{
  "n_kv_head": 5,
  "attn_scale": 0.177,
  "init_std_o": 0.0,
  "lr": 0.00443,
  "schedule": "wsd",
  "decay_shape": "linear",
  "final_lr_fraction": 0.0,
  "batch_tokens": [16384, 32768, 49152],
  "doc_mask": true,
  "dataset": "wikipedia_en"
}
Each number is 500 + 25 x the weight over the matrix's rms, rounded and kept within 0 to 999. Layers, rows and columns count from 0. Numbers have three digits each.

# down: layer 5 MLP down (transposed), 640x160, rms 0.207, rows 220-239, columns 0-159
# up: layer 5 MLP up, 640x160, rms 0.219, rows 221-240, columns 0-159
down220:514505477490521499471523493512490503478516517498513513495501507515497483499519488479479526534498551515495521491463499496473536471534461491507538469547524479546446542436512509458502517532490509510509530533495451488523478506560519468472500492532502491508468500496520530494499514529488509452469458481522546550503473520506454551479506479520492500476502539506533499460498486558518471472504509518494479493489483516515507512537525526517549482420545511495510501490545431496534520493505531
up221:489508485525495495484493509508467488514519539500436483513549549516506539491547544442521463489529499478536502509417497487483534540486535465522486536509512505501498481471455499444520498534438512482527469491504475520558472510485479465517516532515509526511523470515522520541507496493501520512513478552518495503552494494489492504508492498507502474456528512489464506507524478489546502491545503480531468567482504463528486465495527438482538483501498464427477512542484549524503519491473460
down221:531460497478494472446479501532467528512486495547467491481484488480506507505492485540473517489551495497472501461503487471515534507498499470533489452479469470482570515424516476494509524504561510561479506509510502521492496488480491497536483551481521525521512513483501542475503534464492491523450494505465485523472479495472538518450497525474497484561482557552484527518513441485497489509555519504532539525488475455498526461481486503517484492513502484525487543498504498459515506553506477
up222:492508475478495496515518505494479499470543478524489490507501486488519517532482500503434483506525528474512497504468496504517517500544527505514466522524507493505562538498502490490536462534540511529479520495529515446487485540491502485566502495515513513488459492485489516505493465474508453488529512466505531505489522568471514482517511512497476513502492452482496502490483476511508465550483506507461471463493497551559508485505436515482501493492537464492506500486520524541509528457472488
down222:517500488527527456494488500511503511521504519478501512496465496494433475491508519482479456520506472488499502516501498512527511449517514475512471433471536492503489512554492498473505521513479521521497504512488555511524513498538507507508533506490498486471489528521534526485534469528486552506495491479561457490540479508508458523534560484473529471499446502514491507501486490517510475437507476541581502454508531497485538482465506475478491511509490492513502457481501508505503485481510521
up223:486487490481505504517503498512494485518492508494517522520525497501510503488475516530527532504491499483519504507529460525530429498516495464496506517481481510546535490439478511496497501508528516470484496490503508471525470476512499563468521509511470516503482512465522506462463500483500522465530495469470470486494454505498510473523485551473482474470500527480537511486508465478471481504527529527521483501451540487526499490459500494549476522497496530514547561474447520508484501474496473
down223:478557470483549505460491498494465500500487493523558491509516493474484497487491459475501479435485518502457484554505510496466455490523468536516492462542480501520458516516498496524523457487471462505488499464531483513516479530490510503515503493537501553520514472517475545461500469529459466527471477506492470500481502492473487467518503490538533483510520493501546513515476550481506517519522460538536533479489536508481495546497488490519469460451518495521495487544491516523501510489472483
up224:504468502524487472507549526481495536516505478476522448490503502473493479479540514507475494490498524507515498505490492502480511479498504508475500489449512464507536487493483507530492504494483476478547492496532469474502493519508483535491457477496505476538488501505515521496519508449469499484477499480496519483530511514497485490495518473487516465475511523477514530536515515504502507528488455495526492502473477477496539496525489488474499484529523503519489550509511519499456503505460535
down224:483484516516504530496512481460520486502499504500499499497502515470491474471493489500499502508511514508501483486514498501479465498495531483477473488394509474512523476502534491544478479515493517501517499472507497514527506493471489478511473496514500500517492520477515525515494511484509481489517529483493491467497511504490496479515499488504487520496476486483503493534504491500516506508513502488536472498487514488503492515528496478484492490541488506519520495513504498524523484483501509
up225:549520503501534481497515519526518449499510504549452496503515500504491484481496497478483497545502508515443511465505467476526472465487507477508474473479483475453540526542460526520511485508532499526556552508465434520529513499458474507470478468474494502536496528492486537413512493535487475477499481534524509465512509549502460517506494497467514503527470496511485520518477541540475486525553510519532443533496522501472461477469506525467485512496565525485487465552499556475490485509508531
down225:478536493496496532520490513524501528532426517536568488508520493505508532496479502508531491485451423564509490494474539486507523460523460470474444548506491499531556495518519509497497518525515487527537508477494516485497488494486499530527480526485534520492480457507521449522508488532470501517482520513489491463487448537480525473528503507462487527548533418505441542483509471532510489463519523483509495507491480490504542538494484525488511484507466506558547477504523466544497512515501486
up226:544537485516499505475487498484517496473496459508501491476496505494521469466507468519520477476535493473514525514516512477517512535497476454522488501488484470486510511520461514479508537510505521512484503437509522498517521516505527508497501497488467487484534522517499480476523550492518510503490495537497502499530524480529521489468489488499530505487486461493487491507514501556507489500517482504458496488480472496504544523523494503490504506488509537523540511477526501522511486527506468
down226:483479531538503539516494517509471511463524486470515474513475493503471514524483477496494504542493508498475521495488528479472510502502490518529500488529494522540466522510513544538484524494494513506487471507522505502505460491505486498491501534479472502495484452533490485479486491491517509500452497481454522477503490504487491484502449498463461507536513478536506544490477484468517477494513512499478527497524492506510473487522483538456481518451530490505449438513544515488513503473472499
up227:520496448511470478488461458507479499506534493516511474473479510483517497556488511478544466502469479501456487467487474469519479501468485540483547515462536476463539530510521511489520473515482502526484523444556500527479461480461447475463536472448522509510520476541480534443490540522486483516485543538490460474466563474540500526505534526452503488553497506489524485497489500496522511496526530503507473484520494487496490485535509430506509520527498490498489508487476504502492480487496519
down227:514538521501476548477459518481518512495518498461494492518528433504548482482514493465514522533497493533510455522515498495527484461479475506486495540498485483521510495519489522517491548514501464547543482515566463564507528491521492525477511545537531507500477515475556532541515512508532415518472495512497489501468482514532446535454409439445482523499521457507491498530479474511475493478488474516447506523485510506462514487462504546475523522502470539495522473510514515486487511463517430
up228:488458505452477471522516517498533508503518486499538505489511484531518497502457485498520482504515518526476499518506530482525473498485490530509494489519499500443520493451483503445515496489505486522529474527509447512519516494505506518496488487542484530519494508547491513512484500512526518514538483512468478516496420483529493472528520483466524552480552520475481505503495518509466487516487486480459507510482506517525494500525490488480501501506478498508495508499522502500498503482495485
down228:492521493481490487494479493457525484521509480459513532490495499493524541507477511485471512511507526511459520492511495493495498505505467509451509500530496488532488501482450477472478507541509521499525515516505506518450476534498471511501548504499514517516448521474484472481491494526492519495477490492514508539504519531488477497509511526491482536491529540463516495491458541548491501483502479523516522513505477544494509520537485486502498527499492541503495484498524482490528494515514515
up229:471523521503468503472485507455531478474530502501533502502537490462482525529490499465458538509524506478493485486477558479456555507513499496510486475464511494496500508476473515478489468502505477528510484471488510511497530546512476515503493485507491505490500481488511486487520528520483532527483498465544499499519509521457495529487540414470508468485524496485521501516502424465566496514517535468500480499442523503494507534513478527477484496455521486471468510497476513446489485472531476
down229:438489490524500509512445504476495543465481492473467507521510529430485528479460483505538522536495518502489494497496540523507490483498444497503499489554464510511472507499481473542455553519520530502483494535547495498521520501529489496478491477462517506511508515511511487464509468486492465494437520506528453475477485462473474557505457457501544511505513497545471459486500501503494493473511489490479540511487518476480449537469506505444508510510526551491476491474520494497483441502473525
up230:444543506505476513534474514504481515499501533447483517537484490512496504477540525534491497490495515475508481470480494510520482545497538473498509514474518531493495517522483488528490477467533495487532543514505504494475465526492523530497466433520553493507508491518492507514534450502522515488497521515497483530486452521471512539491532497487504479445537516487531490520468434504455469513508489532509492505520496453505510513493531503487509496489468498534514544498521550481531522496514551
down230:517447490482485492479507505530503506468517494527516513450485467512506460552491522540494514496493510475480476514496462494474498564522504478507515510503469481484524509457502503503494466510549512520489472492472525520481483507472468510491488486469534476462474505481474551520461447502476521466454480483494489502510519471465499499455502509515506544481527545537486506501500487489550507493538520488484491496486520487550503503558535491497513523487511485474479478539493494501478482517495492
up231:524481437424487510518456500462479512499503472516502501511505509520501536490471512509513487528495518513524492516482493500538485475541515576504488532446524518480531517485461480508487490558513490507484460513501513525474489481524527464457516508471556476516514478472486515512540506452572468462475519474448483453522478513534512484504513521511500505433465534498503466470465522492529480501507511517483461465504516489505502533513527468445521545476476495524491531499522496489491506496524520
down231:501496511533541534478499534507493523495508486491493437500446537459504531549524538446489504488439506516455512520518545512487511563500493477478556527489490463526516516493524484474494496524509474520521493526558506489496503541473473532463476514488467535541507524497511519532485475508534490544492541484536477546488532464518532504502531519497500511462501540541487503508498511485480501475509477478513491551494517501485463504493503490519477437510508532542507499520481517491506486522414506
up232:534499515513482528534516494455482477503484551509497538486504496513474539483533492487491497520467494479497504494530494507520530508445534513439514563506505467523469523511481493527488515543497511530501508531456463488501459498514488499490484495498528524496515459523520528491481523475534505498493509463451478488495492532475461507419494510507495458483488454496515491527511535462501522485517489535507483505498529473501516503507499472504500497522466500493534515504481477532515540460512521
down232:501478517513543513509506532479487523511488544504528523506497522534503464519491472541495524482495499505501500506476526522493527515487549481549512502527570506539505524477497494587492507512521485490453474459472489513519506505519462529505514476447501511477472498491500505498518498490502529474515519509486486498520511509498510488515518499498526478502489522508491514529483522491480504473529518491500505537485499523532520507518482481513519483457495491516497498503505491506504518537500447
up233:478481503489484485501494503535514430506504488506487511493516478528534500491479493501539488504484514506474533492542480524507462485528517491531540525495492484478504519486510564463510453527451550525513465507508527503516462517511515540497492484493490503479505495505514478489519479485445527512492519491509494527514458498523570491493509503470498477494500451502474483466516478500500490499473496490472447500485486462478519483465480508531546419503476474472506498521468499540502512511534539
down233:520478495506504493494475495513539491503512495513495497503536498483486520541519538483489495575456536437496511461533479497443516519446544539460476543464529523498501490503512491497505472529507477511449532528450503467504523506514478504531515477486507515450467496453532543506468522479501473498495491489500532468504517491495539527518518492520509501502513499515477497518544525493559509523528513476503508517487514535485493507509471523519488501503445502503525513509525446468516480501541516
up234:513473474456474526531442536553509538526485521529493504499487484490474461495508491517532483509481511485520497516521490490517495469472492475479501502468486470512567564555500472490498500500513450501506472464539487516504525512538509532512514519546492501515481518515508499513489510492464504492484512501496483502509520468482501529474488473460458437505491452487471450491487513493507495465518502491498486505500498505540514488510477498489492507492544489535512534473509467519450476522501505
down234:527500518488495475461542504495456502514448463514496508512487478482483501547489506518470528496492482493477503512532497498523484485465489534566502494525490472492496500508485544518513518522513482497438508492510493443496501534481526484501507524480485530561508473512516519466546516500449520510529516523498498490521496544493543511514504522496502493518510554534519506477494538480447535543539523513496488533527519446514529477450448520548463484455476492501508520459518554514514499493512511
up235:474500539476492451479499476531491473442540544443488554467538502543514477530496509528498520469513514498526474517472527506530473491542496469512525492498447464504468589498512491522512507518445493485504563500528521482539494494457582507487446510470497488476501535547512519483479487507467538503477461510506512486520536525489469423509560517445472501481444485535492511511519529483485463466469539472493510485474545448471511487521513464512521483523502476441483514464476574540507495500517525
down235:480462504511485507488546461551501512483522515555460447504452511432493538467530568487521484478479462551472489492471491563462527527518467545460496538525453520489469510488544554412434487528537471470492485513499511482519530500548505488477487479440510481529501553484502524478466464480510513579552446509534503529544514470531570494475543481452488493472550461468454497509517487485480479547456554486479482479485520488531516511515484494531439492480505520479467491470518536505487481508531470
up236:488488515489424483513525510468563518526492505496482486497530510466481482520454494510490529504478537508492534511486478513491507513481509519501489514473505523507536500493465486512476516527503543509513515468498510524505537472503503492524547568520517489509529472543493498559530456484515541482519473480530495498493495492492526527492474491476468466501533499487532480458522483507540478494499534504491471491496473543519515502555499518484492475478484544521482502492494533482485503520493498
down236:495459484504491507499509506490493478535513508476513490499533457482491507507522501503479487457506536457531523503480538504497527479516574497514522545466485492503486507473481503497498489492522502456521528474549515502481467543512531527476489509480513521511489481541490481523480495483442491520501517534472446465503476508470537503526482488483517483520467499474479478455479445487510493517531491525517511496495493507484526493547514498522480483520502473496489507507499518466494469500506521
up237:511490499474493513525533509490505478540463494408504533527559479515554526488532497497518534485511526436491503544504484526523477468506527466474506502464508503572469510489503467530468502497463487490476496506512517489499496493522474526453476534491516503517506524477510511499437482479506514501510508489520480472501484447469501477465525522541502451497535535528528485500463465472501494510530468528508517549510560519526506493502462486513478513456474515484513540510468561504496501446491518
down237:526510483535539519485518472517452469509499508480482490499505497493492521470506469524478456475478535521487505509493504495486517449475505466505490443557484508500474494554491483490492483495488467495495520508489511507526512525492452493501513497485511501449482444501444567475485502492496450504455472498517485450520543520510506481551490482505522494524474499491495458512516495513498530471499442510512531476484456510528511511499508499504486475453490521535524479494471464544522493479486530
up238:501528499504495472489505518493496532518500474480500496474486489487528581564473508501517516469481443515495494512567487517489497462491475507465500533508502517443494464488527472503517503476500571535542478495491466509518480451497478498493480540501529491527527526478490491464476578506527504450502498433511495548511497460531474529552533519525488489445512525491508451527496491488507528507507536479516504532486484495498477504480455543515468471484474510498497500475476481495513512511464549
down238:477483435548497456561513487523490509491473508511496485483494461523482544493497514470492533501486488522482489505480523533515486522494462543504473471561505487504474474451507433482509483495524541538536544449508520530488497478519523456521475468500528483497510541504514477487509508530521510418494480496529471492507493500515547485504510480467477491445504458510468495498480509521495547525457500529512487485450531487525492489461439495509472505544541470502477469528524542515534517523417495
up239:473461486502470515477556479467507482546522468502465503523496514511508517499520521455482495497525451477490464575485448523462538532497475473522489485501491507471492506481515500518499522549510537491518537480522488474522472489492531537514465490518525519516470495471527485461469546501465520513480532467498522520464495530497476503458491545495514510477488524470535471517520491533511542526495476511481471537519492504414462473495540465530493574479498491478533549493526479493542500488506468
down239:544483481474517493523467506520500468476505495432462542481514515524484498516505550540502457518541474460516486529516554526452499542547485529504497543522469522497470467513509524485487470482459495483523492460562475553481459475451525465520511511509482558544520455517510481504508495543517476533444508548483529504494521519510479479522514513506513507512522502561495471504496469493454514486503529499471484504468491505518527523444512488541495514547547546499481551511471492479516516462510495
up240:551486543512512521544539484521514473534519488446543504504503504459484535513506519480521527493479534451485515506522508525514495494476538468490510511516507483465497477493486481505477498458538480543540541514476481488535527487535484478516503476477465462466480476532500464474514511523527494521505445478474506521505515498525490487456522472456490499542450460495454493516476506506530498498504529510461546521458568518522498477501461495466435505490465546534506528525532520485479508488491514